Part of a small language model's weights.
Size: 8 heads of 32, 10.6M parameters.
Architecture: no biases in attention or MLP, normalized queries and keys, local attention windows, shifted keys, exclusive self-attention, normalized values, value embeddings, a smear gate, an embedding shortcut, skips across layers, capped logits.
Each number is 128 + 32 x the weight over its row's rms, rounded and kept within 0 to 255. Layers, rows and columns count from 0. Numbers have three digits each. The size before them is the row's rms in percent of the matrix's.

# layer 5 MLP gate, 1024x256, rms 0.0687, rows 92-163, columns 64-127
090:111120125163147201114115160156100137147192101138158135137107068132097149143155170130086139140092133147050069140059094089133140171078119099137121200126149114120125070090122097129138126128156040
098:117139073084156138180126163128123129129096092110135092164084143119106111128116172132177136134174115130136163119190167060140100110137103092142112122129077099113134114069189131129176094176121143
105:118138149141151107124162180110144123138118160126207095091141115150147171131138179101150140154121066107109140136148152125122147102128169131132140099158153121150062174119098116128102107196067144
099:099080144170114114101092123110158110107170139100131203118096155067142146101137072054154157178149141115141130094099157145120161137100140165084137104145129095087181079122122146116101166165220116
105:134145059148150134136143162137103077105112098089205114128122150215126149104126176104125146105153078128185139163131145097160127125149118145110137142089136186111176057140145138112103147094111127
107:165131147099107171178124128125110145136107123145162103144139179144106128117097108154145126182167119122159174134117146159087127083121145047154173209090142112065117131144098150150152178047071142
098:113197114117187096093183103153138143141156143127071093157115079167138111180095170110151098145165138120060105108122118115155132172171173141080137121189155131143115080143157158121127069103083171
106:064126125132100111173108059089158165095099106114088166118105146146157167183147111106136100165161165113160085105117177124154107116163082136187111162091068142084188076138114144065098181168138086
104:143148139127177094131087066149113122174132105088148168073177129127151154116136140151137114121162096081117093086091122111194155177154120146070138106103086135079151109159102109091111110133133134
101:157098085073163080113142116098126151132166144127136143162115108127147093137165173139115149156101129131102165114132108103108120094182179147073111101128120098051071126116190131084183187150064114
101:124091124132109102090131081134131128122126160178166106131154168157064131125108093083161069145128172151125180141183132147095122140150086130151114137129190104113153165102148109164099111074122148
094:079152093121191120144087114117082106103127092135113056110105132109160122127133118165116119132147120102128163205147123112155134145115104089241160098152081170120117135166134118129168130148163150
101:109182133160142118093129126172103153113135146122109094078116103141098146127153124125112075080119133116115147226148115129177142148204122114160153128154090097170113061157156103141149145133191112
101:162131116091181171152123065082141137142071116120072161134141116140064104118121143114125152137101158109170128115096111132138181205134130086147100102103068205168164125109150164164154097089096121
094:134110130073149130162087119166096092124194101130173143174095076126159127104130136131196140141147112095148135147079133164201169092112055103162144144123146189112069040100100139088153074119112147
099:094106101151191123115144074095130093142104092186163157165121140133121143167106100064143156065172164137042099104090154182125143118163116172090189137116169101170114164110107114159118154087115126
098:151142049106093124127191150156127080182128116100093077129126093170120125145146120120168112094059153111137093162100076162160181138146115153126123124078159166106098143130128106108139144133106133
100:137098071104124131084110129134146054101149163125057067041116129125099156110148099119103139158121151108133152093125081104148100085145151158155190145135098138138096155134118147113090081182163154
099:122135148083154061092105107139226105095108161095135110116107153133100135085112100119132123143138112086113113124188102094169164131137127175137146112081118128090148201096116098167147114107184062
108:121151115109113079119128152163112125121140165106049130150127076128053112097153141206077122098086100085145139168102174143093155113154115120100088127120187132128133171156087102155088171134143150
105:160135152094131165130102153136172113113165128076122167169153128121112145093130152118140096125150096126159092109133104102114122170132102105101133120170147204165169079130151172096095105108127140
108:127114099108159143137106125108113146126103186143057123149094079108190153131083091202195116146145127127139069137119153170115114099118122079106168160185145114129134179139146182114154098147129176
096:092162134153158172105143159087110115175162159132151179116161150152116152042092090157113099148158102083059131130110119047122077199119158169102134166079173115165159163121098150137122131156161147
100:160076087103153110093130099116073170191111088136127174184157098130110081094079128074092148086153147108100093109107148192072149129174121107154142114149179137117106066102156098148110088120089117
102:124137128120134164169099132198118204073083113074115121128158118138175128155137115118149093121184136119100167175129102120128113146152152061146100135106133127107138159123147126084137146106134148
099:132148135138113109099099115096094175129135115077120077123122087153143117123087105160125102117096132157131108127145113121142081150169130172125124128108122169155135093186052152069101101093119110
095:102132116085131145132121166086118131140072158141141170162151143135119087116105151123168111088170130105108118126108128147194100170106114142125098139111118112133129079132177084082159079104076129
097:074119158176065096134117124133120196142100118106136084117152148190154087072151114144168122164083157128132161120134086126126086144156156145128128170167154163134141105133158103140162112166208137
094:112148102177213114143111089083092099128108150142136113104117166133103097138049134163061121097095136128153060124123143094108116159098132195161137087076125109162145093129096139178110156185114178
098:129150170113101106120145115148123128162091120103113131146147137144148042111134116107156158083100184155149170143133121072139131049135112133157242127158144099127131126115134070122105118075150149
098:108144112120084152107109143122155138150142070167118164100114165144193117137123088095122131154108136164158136113154110095143135094155181124126127090115152159175057164170114192100128104073177160
103:063141077147058156172169116090175177156184110144075102163104125156174081117132117081150145095124126105163148219139145100142164103089138146151167144132143061134081109173167097122104087131070085
101:100126151119119180111246127100170113119130141122133133139107150131141083083113143161119097072127125121144175105101115103095142183131118077144106119186129164105135139154085118118105164084158035
093:141128115137138128103099093112076100128107127135113131153122123058137170126144146122108092141103134144126100155076146120096117112139089085134203093184131118123125124178108146176081210115136078
104:140130095138116131157062161100118042183206117089216128134100114178086152153157090129109146113124170131133143076094206109088166054120151095156182109154142107125121216158099126083169111152133155
102:081159165143145111120151146092112143120160134101129167130153145123097140091069200088127154153091177080145182155144071176123119124121118084097182111113131138099184137175154151183100101110136171
107:108150123112112099182105208148111118142099146100134167251109093149144152121194151156119080125185128101121119154109112129093147095079134141106104140101095135200109109178109141134094110110139163
099:114114096109103177135172129117184131124146162107191129107133156146118156174210118099129209177140167120121163144160104106152132127142153101186154169121106102143131102115054151136109135138121126
096:097113124093153125122108141116168139129130125143107131155151197168134108094108120154157145200085206176126085122126154172160031129066137154079105124077153139171151131127132127135119168073142092
104:179078087090126114164123143126179113162110121122126118159177137173150072150113114029166137102068165123123229130146139122161087131130118125183137120089181197146089085044145061051084114121168116
090:114138134126124137115155140139128111127119100133118174121071133120067116108116103102131098059075192133119163097187113146175102148119125167092117097130137181163167074182125125116081160149166120
104:159116155154166117134133122154138105134128100135120099096118127130105133109140181096149089184155144171193148077115094159149146093150126188103187150125072143096175109154117135131088122120161143
103:168055113153131102139153122127138104114084139136136116171138070058105142091065087179133095093164153112082162144112097080141107151180136136119117157079099100160117131140112139174148127121123093
087:148104080106106085094124141145151089166139129143105152177121157124147104157145119144125113186161044135087142174127154163117142145023123120119157135128102130104129127119154067089155151139112120
107:105090156116119146077179117152193109095125112121139133172150108135137107143146131072090068155111143150087139128161159086080129115139095127130128116163111186156146133095120132126143104150143120
101:110118096162132103071188138108085186166212094119106133132167129132123153189141100110158107093146107120134084108156169094148168141137104172118138086127202088104102130074109129153116106071183158
102:111128132120131121068104076127101141119145092108184105139073148127100117137161161114077107097124116103123200170166141169109120093092132097096099113120111111209112102114107191174062158152082133
096:090156105097137115108176160137126119087159158100140162152100131044098127116125146111146152164101193106085137142098136160184106161103113148096107127117162119135180127145115154100087083137150105
106:151186118126157136164134152144150076093148118093115133108105146078158075205188118169121139127128130122146108148123109093133123118090110136106128159116132161067113070121150181121127089092170132
096:133140101178094122125121151163106155085138163132117092158065177127129138146136139165127135121200127082086104190175124148105164113151118153147162157147125134137129149110100079092158139116154098
098:144093158160155094162189053142113171106065061113177131095165115152103092119163105076062112088144108128113147131095094103112172164202127166088149116119082121119149159093147152079179079127142161
099:146131146175144132122144110139100125106117160137118120165186139078047065113152140131108168172071093179125114111149126154147139088073143142140201084162095094139167110074170132135087109127136075
106:128133068097140115143114116117109104084196025127164082111171097153140171104150113085063145129129146154140152102194100136085113126114140159116154112153124121141122118132143174107125090094135157
104:087111118137053172135174075150182099133132114123107121101130145180140146114167120154094076097150162137139084123142118143144153150099177123156131120191147136141127159131147146147064199123190132
097:101091139088081122166141149131164108150129114088137120130201165106182138083123110115118157119106107074122113080057118144155080092155118103148129184133086162088088130071126095154094077041094134
095:071110135143131173083141163150135158087113152098083087168113138111098221122145124132113120162108149167097216194106148104102122108109137073177138161132125153138109118169125142124068175165171141
103:087117125102126105114154115095130134153112122137116093113159132085166153132115122122084127081136127138181103112103120129069126179095125041173139192135142161109106170150132099097188123117122053
105:178107105136119146111116095068102172082108124144131095118163110156121127092085165152106149123162091214137107085149107112176085113173166114089135141143143155128168137158158126205086140122108153
090:151102151144078127127205136137143139160137105161124211088114111128120079095105138125191125174123119112084141172117140109155103130136118112069109138136129140136178145179179079142149184147080116
101:131102093146127111178161145138116179121137135125113141118141146166184127159123178156085140122089145157110164135156092123147150123197100184165099188138108086137144147110152139109124104175089153
093:103140124125115148086121154131108151137126130135157093127151101179207130078183060135141147111125161173093129107169167124126099136165147072074106149188129117116115109118126130136142138093173157
105:078162117182148148062117119160119170100115137120115097145172060118112118191129053112108145125129111127140131140113144168171151089133025095135122072131150084103102101156095188110103105165153161
092:117173158095128158127099060123125088112130153146173146120142174077134173122133060074120121140196106107064093106168148126105132053161144143117122068096163171100224100114138135144134157122148132
096:129104149121119180118133136117044152178091176123115151154097172077170194160171157107057098115108126092092117172099131149109133068160140136110114151146110136129096191116138112173092127097103139
090:111135125116167095190123125110115155083112147119171120128140141122119115151129140130141120161121113161122105128142150122082192149159157137127177108153087139151053074151119131129128150177119130
110:091110114103174141106109089114131162180075080144137103148132142183161088211129108086124141078147109117181175120156139059097180108111148143090134144143110053076120109093160143058155116104132146
094:147147123130155171096147042127194135129149130180156160192133110163172061166173122096096158124172105081098125212154143143180095073096129081094130159119154142105104112123174147139116107140127088
100:080170169093114181109123063109117136175195162137110088122154180165131116062137117123111167137129164060175151100144067130099084102090153152099150087088174189194138021123169119122134132091157148
102:145170154078154125183132106118074107152117106126173080163129147129109120074122116148142071185113149099059143133124171134056170139089136155103147169106073173119189126104053169124197120143135146
099:168137162109153022130114099119148148169092111149188113101166125122171114145129186151161077121183137149152081166125131116156138105170102119105151146138144147132060101085130077086109148210137117
101:203092122102096085113172106114134172133106136108105142074121077101126120148117082080115139151149149130128104123139132136144151168161089106117105160122160122122093085140134075080134165117154189
103:192189126136128120155131124159154121161151092138167157123129170139082111136103190147103167184147140117150098115101121150095108107086113083104114138108171137127111095093127196155155150176067093
# layer 5 MLP up, 1024x256, rms 0.074, rows 92-162, columns 64-127
088:069119149119095153125088139093076138102127121117115137134142100103143161084121062093082131112175170144159119198075120074156124120138163125204174153134150151166145118106137135048137107100097127
094:107203094163139146119155130141131071122109127187108103173132144157107155064131165099119093183143111083162172138158096084148132092151061096226097074074109164132158113094139147092168101104130082
110:161130166089150170113122128068198068105101176133123097190121112044155117104080151109123082104147125097182140098162137142152094180163121139091122187152056111096058164132119128140119186153147102
098:141113059141113110124123125164086098163099125185155097123173091190121108067181090100158147121128142140145072132105078174168169163078134161130130121112140122117134092139119135084158072140167144
104:136160106115170164101103157128106171139120127146108148095146121120101118063139132156089039119144054149176113105151114158125129095108106063169147105181149166124187125142104114110136102137155029
105:168176116175143189149122058120088149161087149093130087165105109212155161084120101103185118162158131109107138115096193164084152111102159100153166157121112168092099121131128150163159151102172116
101:145125116084160109166177113107115170168183190205083122097132171191045143141172182129148117149144119105156108088220102092121135111167104164156094125103152097156135140150166085110132117103144125
096:096157133129128174078132134121110060160132113108121120179146131182125095177150083164119147132111095139147113162155122114119093153094099110132156126110167168114132111051077089164144096186130147
094:130092177101149114136127174069103137114131092185078091138118151085144169131115173124124144125115134157068139146113175138133184159099119082163110101148122146150127118121096095140130139087161144
108:115142177131062129125094110138113188170172131106180084135113111150137159086141112168147103128095117111150183091133094109102129165116161111207124157100110147123132103073114145170125134116094154
100:121107084064102164119081058104081110164120125121121134146138191158148060116107125120088085132155150095092101110131133122192105131146121101161055162132091156149072154107159056116169118156131098
095:118173101100144178186150105129139074175165110119163130112068127098145102113188092159096142127138133163094136139084136172088156062163144142134128142139093123121151153044090149102099115137138098
101:167148121166109153119148118114115120177072139180101109111111153125092153147116172187130108118168099105090167130105121116154126209104185175144137105068140127113122114089090084142119116138186154
106:111193127165157157134130135141182167172192133111134135146155105106143126100071152166101107126158132096148086102094148133149104155082109174157136130105160135112154138095152093106126098102079085
103:127162147110142103100154033152110115133086204135046134133074128128099119107148101128136168148154069128124151064094120075145177190137089169112120141113158110163166147078098151088180140088142163
101:150120150137083104137091157174156133085135139164184101122140124077132067127142048124090142162058102135054136171087109142143137099135127126174134165097076129099140129130176165145133138126133134
095:195107071126059177120242145156121130119160118129107119136128120116141095128095127130165129121146094158146121178108190137162151120173098095155120188086157182184111167102158125164114145106168104
100:132111067128095121119155148102149141119106139100094071144102139127126109116093150140153171154096107094141125070151100094079107186116134044123119106128105131157067172144125119066142127144161097
099:177038121116105088109122136154114099137164125113121102172131118094134065155160143127122126130143108173185096112097130169109052132123094083191127169110120111141126080173091131093126153075174106
100:147097115124090176145143101191133054107166110123184085165116112099109117150125132182164130236088153187127166122088073128150111175110077091143114146142147146180143162137111115164113151096118139
102:140135105074128126145115202127180143154166214118119142205135084122115103105088122125130096049139114137125082169099157155194137180097151140137133143129072095120174102173139126104079148159101103
103:038170109087134201110142153111093121130138120100119171133126119086138161151151180146137120113127107144162176068099088147124064120106150141140205111115130113098135174075083133127126126152106144
107:122165135118171111176160116186140156173088122131087120104091142114108103088102123185156152090089086125061171121125147101097078188145132162146135118115089182147129149158080114101146135186072149
101:114107147097085092111174185093149121147180132181158147102122149126142132143080100131148080095141134139070078137121131102101112106158099103154126166055186091146148105030113105150171172106089080
103:091105163173118123110162115104118144127153062124106171147126204092163127153137103113071106117138138141184127128134114148107101106116123115137130068096161145122097137090174153146112136118093158
096:111100143120130164086170117153061160158103130144158160153122140114134093139168194113090207156126153062093135126125136145148172091126128126127137141122129072099103122150156084120168172161087128
090:120092166110118099114105047111130087115133118142153133122104068098110147148133126129115112157069129128088068143150126133120119151095152120151071151203123157184101148076080159103145128110121088
101:089161170096117162079085112131105072135106056130132145113151147110113138150100174173106190171115107108179130142189049225087108123120078120114160138109121137135156116059157093131122169172106131
096:118146140092139174094120130101102140137140082141213154177138094128128112114151123156154081120120114110096149142085167134116137150127142101093165161125147131063178089136114128067123136095155096
093:130106154150104079142130111214068146056133125115142143146151103182092169165119155170108107142174108213106137080161126146158126147106115163133123090105064146118143166161170090135154113116087101
098:099129119090138151151105114078143139130161126123121151081117169045128133122123123154177110183124111119141107133123148121073138127168169167131115101162089141098118172117126102141198171135081102
099:146108116143109176095151131187127091149112094097113158167164183195142136132146171116168134070157095135126163173205071099163178121164144132089134096084182061167211170136088154069139170116126155
099:169114140137113097158142113140125137128093147084174137159162157128135100170115113085167163091109130142130089133125111115147138136109093163160145173141135134184139128172131120080113082093073160
099:097135128138103139103145145158128126118117171125161166106109198186144130146100115103050138086154144175100123142164133144086143148080100153105097168151130148214120178107161147179180080131138190
101:118149105139110162096122126134045054112116157080158116150141100165131156103138139118198114104133248150180108169121138150118096114116132132146126110128097128149131122152100089101121127142060096
100:114166134129115093129153195141179120114159155184149183158171108096138143127138135081110119115079152121110188103125083172120096143151087161132140098168136132103183135160169141143124124137121130
100:107166114128152188068168131092122144133109082104146120122072136136140155111117136102157065077106129134178097177141165128120130186073092121094126163063132130161135162148154179145162138146141126
094:093137106086088103172175119132092133090142203180187172171160141213101099147128109123134153184148144066112117137138112083190126146111082088134110126135106115139146097193122158108170173147100120
095:115171113146124114171142093120117151128081136165126158077089072111114126176121165111103115105151148098128149153198208155115088062102144166165132075160146079140114131105197171169102156110183173
093:118135102121112105135132093112160111115145111139131072169166106146130163160167160166185081114100172156111154121085132152112142128093099167165161134146203133148132151142084142130161175170188160
094:137127127054138171122130158138127091118133099139158105146143161115108138126167094084122094120124141079137132143096142168129160142143158169118089129083138131194114072123145052074117135098113080
104:093083113137158125116168097134167111162071128106181089050159161121122096118071183143157109120140075147155085159140124120114163108164152130072149120099053137200171136143118168101170135169115159
099:163086140086132081116128160090179145187105126137095097122160136087168096114072090159136112163158132117074162188157089092118094103138128193071158076080076057131143093134069113116199150049117066
103:163105105123104153150139106113131175129114089114140128111163105170157090165166095102129152096100150127156107140129145149137121136146145143122111142148167112184105079137071102092144099107144163
104:169071124137101114147106137172100110153129116094159099194090130135091132130142194119102135118049120144209136103200090118095160133150193149093179073095168121132129148143146141087109060149200169
098:153081089067160121131140135102112159111110078167155143083085149162125173142206089155138123110159140121163093115135173082167158089124179111132155157133134166118202122107171145107064155112148188
101:149109093107134193159106137116059119161157099067178110108148130130158148141173088133111126090154052161135105044128178132098147182125152136150134133045106138151102170144087129117118118157112142
107:138145175083207130133168033143115132137138106157143122092130104088101093076132142130082105137150115106064147103112111121113073106114153092102125097153164095037057149082152131134113117129115112
101:143090123160135090125121143077120136100158137187164086153092100122095211137156121099111153125132167139100097101124105129144147201166060146145116081118131111104157128111154144114172176139100139
103:127102107112109152133196150165139134129127098143149061134089115080117093133167160152162173111135152174119133067159079160143083115139135087214114140133065111166189173197115152147107127161163112
099:044134087145077136124136141140097105136113131133152100138120162099170144144126115158106156125113083105160092149121112071156132149093147151158134059101190137120121130058138054185104174140118186
105:239140108151161106089123141119040084110133111202108182136149145140086137122184192134094112150099155157095085134123136233114110145168084134194163105167087128167117153111083173170052196143143197
107:142107107127098199142155175132147140113098087108144161158157115155126179122115144090146177122130142113114153100150076062152125079151132139168092117209127132091126123168123145127126166047117154
102:097129084175157161137138091111121069128130064120135077121085137136034135161147163120134095133105117106120149160156147128103099119128156157130096170119097104160153177096125123106163148091132084
092:108108089151142127161094115162119150143112123150156150138114110088121145120070189182164188075146114153121124080150118102151158159101123120184115117080113182111131115102137099160196132145100140
098:173043109144132138114099129081062123086113128152136202117110100124145104047127118159153200128126161071192155157097162124129145187126196097160152139143086132089092113096132152110154074143147145
102:128096137131100125123160101185139149156133117187085145173167098083086129090142087137103172184101194140068098167144145107050151143160115112093065087186136102134130121136156154152169153136174111
108:103120108194120134087075101070159135116183100097079082151082142133146140132090097151077132083137127153115068108133160207142161093126169152091130195163089197112105143102129088129119134103162073
105:142139125129174155107095127167085150187115114154130017150100117122147141159131111101092131150128100161120098115107149143133120148108129117171146148128188114104069155105128144075103091121102143
102:078058125128171080117111155127123125136126144091106122081144114080151176121114185149115157117134073102197131117175169115162104088130065090105057110130087144135124088107077159136133115129135151
097:146149114089111146082097109085134138097085134137136179133178097146114124121174116156161128194071145145190074184101104096118098152137119137102112155133132197122081088136136148084180134088130145
094:076183133170090176145166100182205132145095169041151137083182114140173132130130080070095109134088124099074142154126120113124129078168045093098141123150127102133119147106154146157188146248156096
095:151072153143135104149148170151092110136094121151078134135121173137156103129126167163006174131056165095160141137156140131154097128156069173087174200160081119140026118091106146090117109093077102
102:141086110100168183138176186142104170118163158123122113170098132152082148071120121167103164153119200140156094104101088085079130151163141150149084157140111123163155159105097108096140163092070127
092:099118104184121143153103168115167153118126140094127130121113121143135121099109141155132135134116127132064132124121126158134100074084137089084090098129103162126142138205119092145163145120187166
110:116085159112154077084092116098107135115099097153120138125052120164129167089122088124143128140116185092115141123161176155154140093109120167134185109101161149104053113145132132124153149112140091
095:119120134188108114135138135097092071135130118090112104094098153112120148120068135067105154133101179184112094138156097129114165135098145093120138139160155126112163123144108120215140112098123126
096:138122223112131143174174152113139148134131174175080115114120150111148134135134101122135151094136116074095118155133063160188147161108116140210135153090115108094124104159160152150151124131125184
108:163107139090193133100090123148118134117159168125086085148077161094152124099125111101168078163123127099070161206177110147110106153100172163136132166208176086160128064171170109184124130100110138
103:137153120105127072137150127197086134183111100125175100063171192164085121115160153085151113065102120117186160096122100126086154173109103108039132135110156121160155123188074151131149134109189114
101:119163176136135109186099151216134139100137160097098103129174120137183100083176098143147141140161157128088089143138133104090093143093122140130119122153097087146134196156165146101140117098128132
# layer 5 MLP down (transposed), 1024x256, rms 0.0682, rows 92-162, columns 64-127
092:126144187135106146104143113107136161122144113160153162140141116129139146122176118119154167146068181100135141165096110058101151140096093167124194155121129068080116134159097145129127157184113097
105:057074153165100129105126085088103177079176105093120111114093139075119133159093215170169123170103131236078160115114165101127156114161176151153153183107103157160119110151137122126135123147100142
103:181123123129103110123104154098144135078110094103131142141109090170110178156175143118192094099117095111125132127170063170144113091102144143151129100137117128061081134109144139137119101125141102
097:118152156171120112150091146082113173123155130058142118130134106089101139122162212144101087109137176140123144085162123120091112091166111089131123152109165141136109165102110125088159114172154115
101:120062079150175119134143117082175168176082130112122167103099163167139172118113095084139167014150081156152089125111097134187144120126117164129125130098113156149115106094113034133134136093086080
101:142061121138131084108137061156099183206145111129155146145099146117108124122110143091148184116080140091110109114101146138094163165183121142124133113127154147111141147134141111132125148106143103
106:096128135123124158166185107151178096153135125164069070205173165105166072084103119143091133131149160146132147097128135061102155151172197104152150122097108133204102151090135119118101155109152077
100:109148120145142125112101124141171210085176158108090131078157202145144144134143147152121070149081095131120094128078111133116057155134122162162119136131153081159100141113137095214118087126116166
097:128162126106140141155139127186129079096134120130134116130068076053153132180124132143090094095090075150141125189096170135079168169131116175110100122148154114156115137120104134178144139122127168
105:137136129148119126188144150131227149088077155164184171154130132133128135162164154138112184074120128125129158114070181136143132142178132172143089110125119090094143104149074078118099194133055138
105:105145140158149142179136138105093142134126151155133157124162134136135105173130097174141148116151129115173108077092073152104190093128111135156116141173101122166121103130086139117099123131103084
097:129152073094149183154146074133183160089132133160030065145189208142149107127148176143129094112155091161071118236120100102108119181133141117097161120126144103118157152148096165109125117169061142
097:156094111121140088149076067122122109167122100159147108087129109140120045092072129137137146171147132128130077175089144164103096116110150084140163191139117179150142114102121205119135148138093128
105:090112131091150127107075173160118123205180114097142176113188118110163148126120094126053115140116176181147151111121130179110108137158140144132157077111117096184134135137114068165195094065132135
101:140105129132115117167150106123072083195119087089122076150159119139062150117187147154129193126141126134117154061154070132148166229085126100118162197108137185132212128102139167141129164141149130
098:043116169111098093132115119139104136133153158112119104111119132137131100109111155126200105144089085148111143128040125170095071063179119166169143108090144116111089176132099077107111107117141082
098:126096156135108168181144118180138154173166092128133116096112173158132118130165101111140110110107148121106093110135150166133145136146121087071132124111155091126166078141159117100150116192135092
102:204183148131170129148146079168097159135158114118177106130085104120092165117147123108094114145096085103095122124110173157108156152089150136142175148154129066096134122170084106169104071077073135
100:151138062104113099179132159181117110090127211134128106188155121140099102114140164113190114158147103158136123103142147099139107094096113126135092154157084115129122115135078093158128096099158100
105:096146147110141163197120138140111141128131189100112121102106087119132087139117122193077129169134148146101096134132136144090149109111113064115146136101167160169159119090147127136165140107130124
106:140154105076074141114133075095108028100083099129083104169012052087154071140111136118058152113139164177154159116112067182179130099180071146159123153115151088152163141125169160136115111128075142
107:108041115129112150156149102124138200107243109076202176172129114127142126109113102197106183171154168119091126089145141121118093153117119063153072181113092127117153196168085172137163130086098092
103:144162127153080093135123132122155112078167085167106120177096121094097106115061106149130154160124100144114095146090098118134161089175094145124145165145147120158082120127153145109215079160171191
098:111185126173155168094155125077136100125174130150134097113096156132098162071118141130138136106132141111145174135092076128137111141146176146097094115133206112140139112138097132129150156150123115
103:197121142131101177114050161109191087105106153102027114145171114146208098137125106130135135138130126126209121156135164184119125156145209109108149085145112134087079096128117094146105193102138133
098:113135077101149118134099154133188140104141114147091125124158156138119123085146174143097106119135127134162090157093059096107150167126085119121134143158112129137108185121160111143100089156153136
095:130153169123139129096157170069169145082084098132118104146139123129100134133165065154097107169151126087147116110063105167142174127133068098115120155146090114147140170131142149078105091069138065
095:079068155062131147095154071127149146165101070069130145116133160106142118164139151063112174152163166161150127154117158109137104145097121096122115138133080064171150159141144159137132135137136117
101:070104171118082170185117125188144078143098151192144111137141147103086101159194160123100144151119064138097191160121116167103094121142113127105130144177108105183121132114146137110101087162082149
102:151091152152088158111133094178088173118067139141115153165097136086166118136139110129208187070103121130166101130133151048157166098093155165117144080149146150159165105087158092124120174126170133
099:174211101136133146132123168107139092133057106136101108126199173143180136148171060195161124178117163131131081110116086170145137088128116169134162141111091116131113146157117151111099192144146091
105:092082109109116149124156159080187189155079123087094123122078121151145096109145130172127188099154093033140128163189171109198148152070122165156062128126134121149132096183076180107123113146118093
106:104122102125101131179125133135154154107109120151089119182095097151152170213132166115158152174089151117186102085130129093150096158130109093122088190149139138148111124067185117070193085155110158
093:106134192095176132113116157118108139168031100144153106139081109112066109142083122122125051099122158178141205118129163141139083147179148038114099125105149088131133160133173162105111153078118086
102:127193112122184203052131105112073062103151177096115121202135125144098152115176135103119127114103153091119168145166116122114079093167155120223127117075122132137156183106134119213113153126096132
103:112110146127159079120158053095078078085162143176170051083162197105137114085125133114121098208117134179106112157127100118074118139114145096177143143141146116154158167108170127103124105056144188
098:133104197136118141125116120186129122211107150113154135108122138093123126091129101159094117104104169121109115066143116120104065103153148084083201182129081104045098062072187119154131107129089048
101:137122141136127112097153101147150109064139121159122118168097134171144083205161079108103096165132102138031109157165139126149132139102099170135108110152178117108128088162199140169193133113110106
096:145129102147157107132121121086176134164117088117102136121137100161140130146156123188059112139105162112098126123113153040110197162211106117150135117112115088140148123151133077143167113099120125
103:118152157150130136191095199112162138049170132134147106093164159130135084171065136125111110173138107182106140140110148132160110107132130118112104137097132073091160100110140112096174125184133123
100:137121130141147123149134141107101107104144160093149092138070130118114097174079136166141111109162161156143153073112098119104118131147140139168135128116119100142135080147137153117110154142128091
101:140167138088126135147160117172115167136118100136119085066133164078145171090177153129161120092114100122116147141088086138117079151090115160104095134108109170092083154163126124064207109131144072
095:183108123184123080207134132136095114162092134167144109120037161129164105094159164105124142140177146059131184076166103130108076156135142108126125116163110206118163091043125121128072077114152071
100:119146135109092161105108151107132148123171178127149099120185147121111113088048182083106087172189111088152164172161145139144130158134115137119157103107142090106121096163173125141183172111098203
099:116129163105122147132145149211170112174074163139152156094152160101077047141182127076120112152136113134157069159098119075108150163108101168158150170189127055144092108100109141152155137172199095
097:179143104146141096112167154047079120155074104082113139094150101156159123172111151172079129165137152146162113113086138123150126124130153146113114116059090084076155165118128162109078150120101149
101:159080145103144123149175150136141101089056142070174169115129053113094081129133124097133143140151178104129150171125134128108171072080157080147109181129143134134205163097111093145111077079102109
110:102186152119157143093142098138070121100101092157100151115144154066109098130105167099083125126181074142151113132130111098157075128180077146095115161137153132138173165146129101119179128127086106
103:153137127113136113155128113164121147122134116130183145102076116101153125115157167173134165070183118056095155149113123132086147116105156092141116129196089128106126103122239134115106116139117123
098:114053091141119148111081181135172124142127148119140158094118127123108215084098101128120115159171144098069146106166107113171149173123152202131158169107116037156124148141176143107095178104111112
098:110128155129115138115158115168113122147165131131112096132116168137169130167143110107105126140090081161119112135111141137140148145148183078185122140146158178182119205181136107131160122089159130
100:098135099113019129072142180143161097143129104152110078128106186057161183148093110180166112151153157102128135161080138128128104130104127213185097041121149165110124150152084135172111079130127127
101:128082125159142148119109093123176139076167084190103148150161091114124175132135111082043094136102157113086149151181129163089087154150174153177073195176147077134170154110108170120130096135163118
100:178139090104136118148142100112077163124013069155139178128133129153160128092161108097110121095181097113179113067123100161139108111187131171098158157173112117136121124147104099115100135095111118
101:171140118134081106085154157148166131144189143105129114109149133121104135129093077140126181042107159115097171076142064077153102162117112197165155080078148100162131111123136134131080138096129066
093:123114097151097126100082093177159166167095182108114147105136135098126153127123056165171117151163079139076139080210090136127163116114116145153161111171080170166079116153080211097084130104121156
104:107149163118157107160172130144138120108157099095138098171124130142062062174135145138158157152162119100064104149124145077128147143160133147191197123119096169130085113135151086175133175165123138
102:134114116116101184073135134061072111117178168099155105108150148072112058125113157099123108101129195188162151128133149154150129127078125115101102132093105127149142113085130121107196112110119148
072:137139129138072149132130118133094088132083101097130244116120145137116116090101070144165093099115103090129169175144112059134148129150140088082101150105116161105162108134133143123141141117077139
104:113100135148164216151069089135166083133170089072160144122106199115119088166152134152120102111089120093147086129109097104171099170173120165115083159131158117160134117111100141184137112138097162
099:123154114154146118162150107133148091159149102136189157158149103091139166129145183157090115050118138126128165138122134130167192107123147000058104150139127148155070119064180124121155171102097142
100:141078203103097090137141120069086075186098146131064148087085094135111156155056148125133107087194121222135117097134121101168104105156162148140081136165094144102161110083136114082073096099173135
098:107139127118076125127167104133120118113121121160134150086137110139126133109158203119098154154087147100130083164087169093123159139111110166172173097140109146122092078105121115125125134143092144
094:147159173096144157072174120120152177096170149158100193135154121097131114114106145044089166147156101124084110107100131111114122141136133087190087124128117156137086098116147196191074115121147110
088:150077159200110139134144116125136158146032143139091149124148131121146153109148134082121166167103160097165161168110134056109074146096139125136077207104094115149112152143174160171134132081114116
107:130197111105162154132093109126127201106111171154167145113147131113101122143108125145106155111106159093097124102164170123098128100164160178166122123153174217144093170048134137112170150167172102
094:153059169074189108139134141177129121124107162095131161138149082118147176137097115175082155130138187156085154157079167134176153098146117144142116172118119049155155128107123161116120151151177083
096:135113126147107101191149119148101142118146173109102136119099140137133062128138080096133147084058164135089134166128109173101179176078154124032143146198147118151105066058152110113098165132158155
107:155123151107085119129157120094120136138150128112143095136114103138148113067121132108060154112161133102103102113162075135091101122060087115078149095170063086154144104154152196134177154191131131
095:141109150105126142138076113163154192126079105127101129073173133169112138127145085131163152112087131168183146165105151151112175147156119124127130126139123136178121115116165123110140147082164143
105:089121103200191150174055091068111089164081115114135167117148180155202151101077161230105125149097100147144170118115158076113123135158087142111136119147139112130137118145121146112032080146088125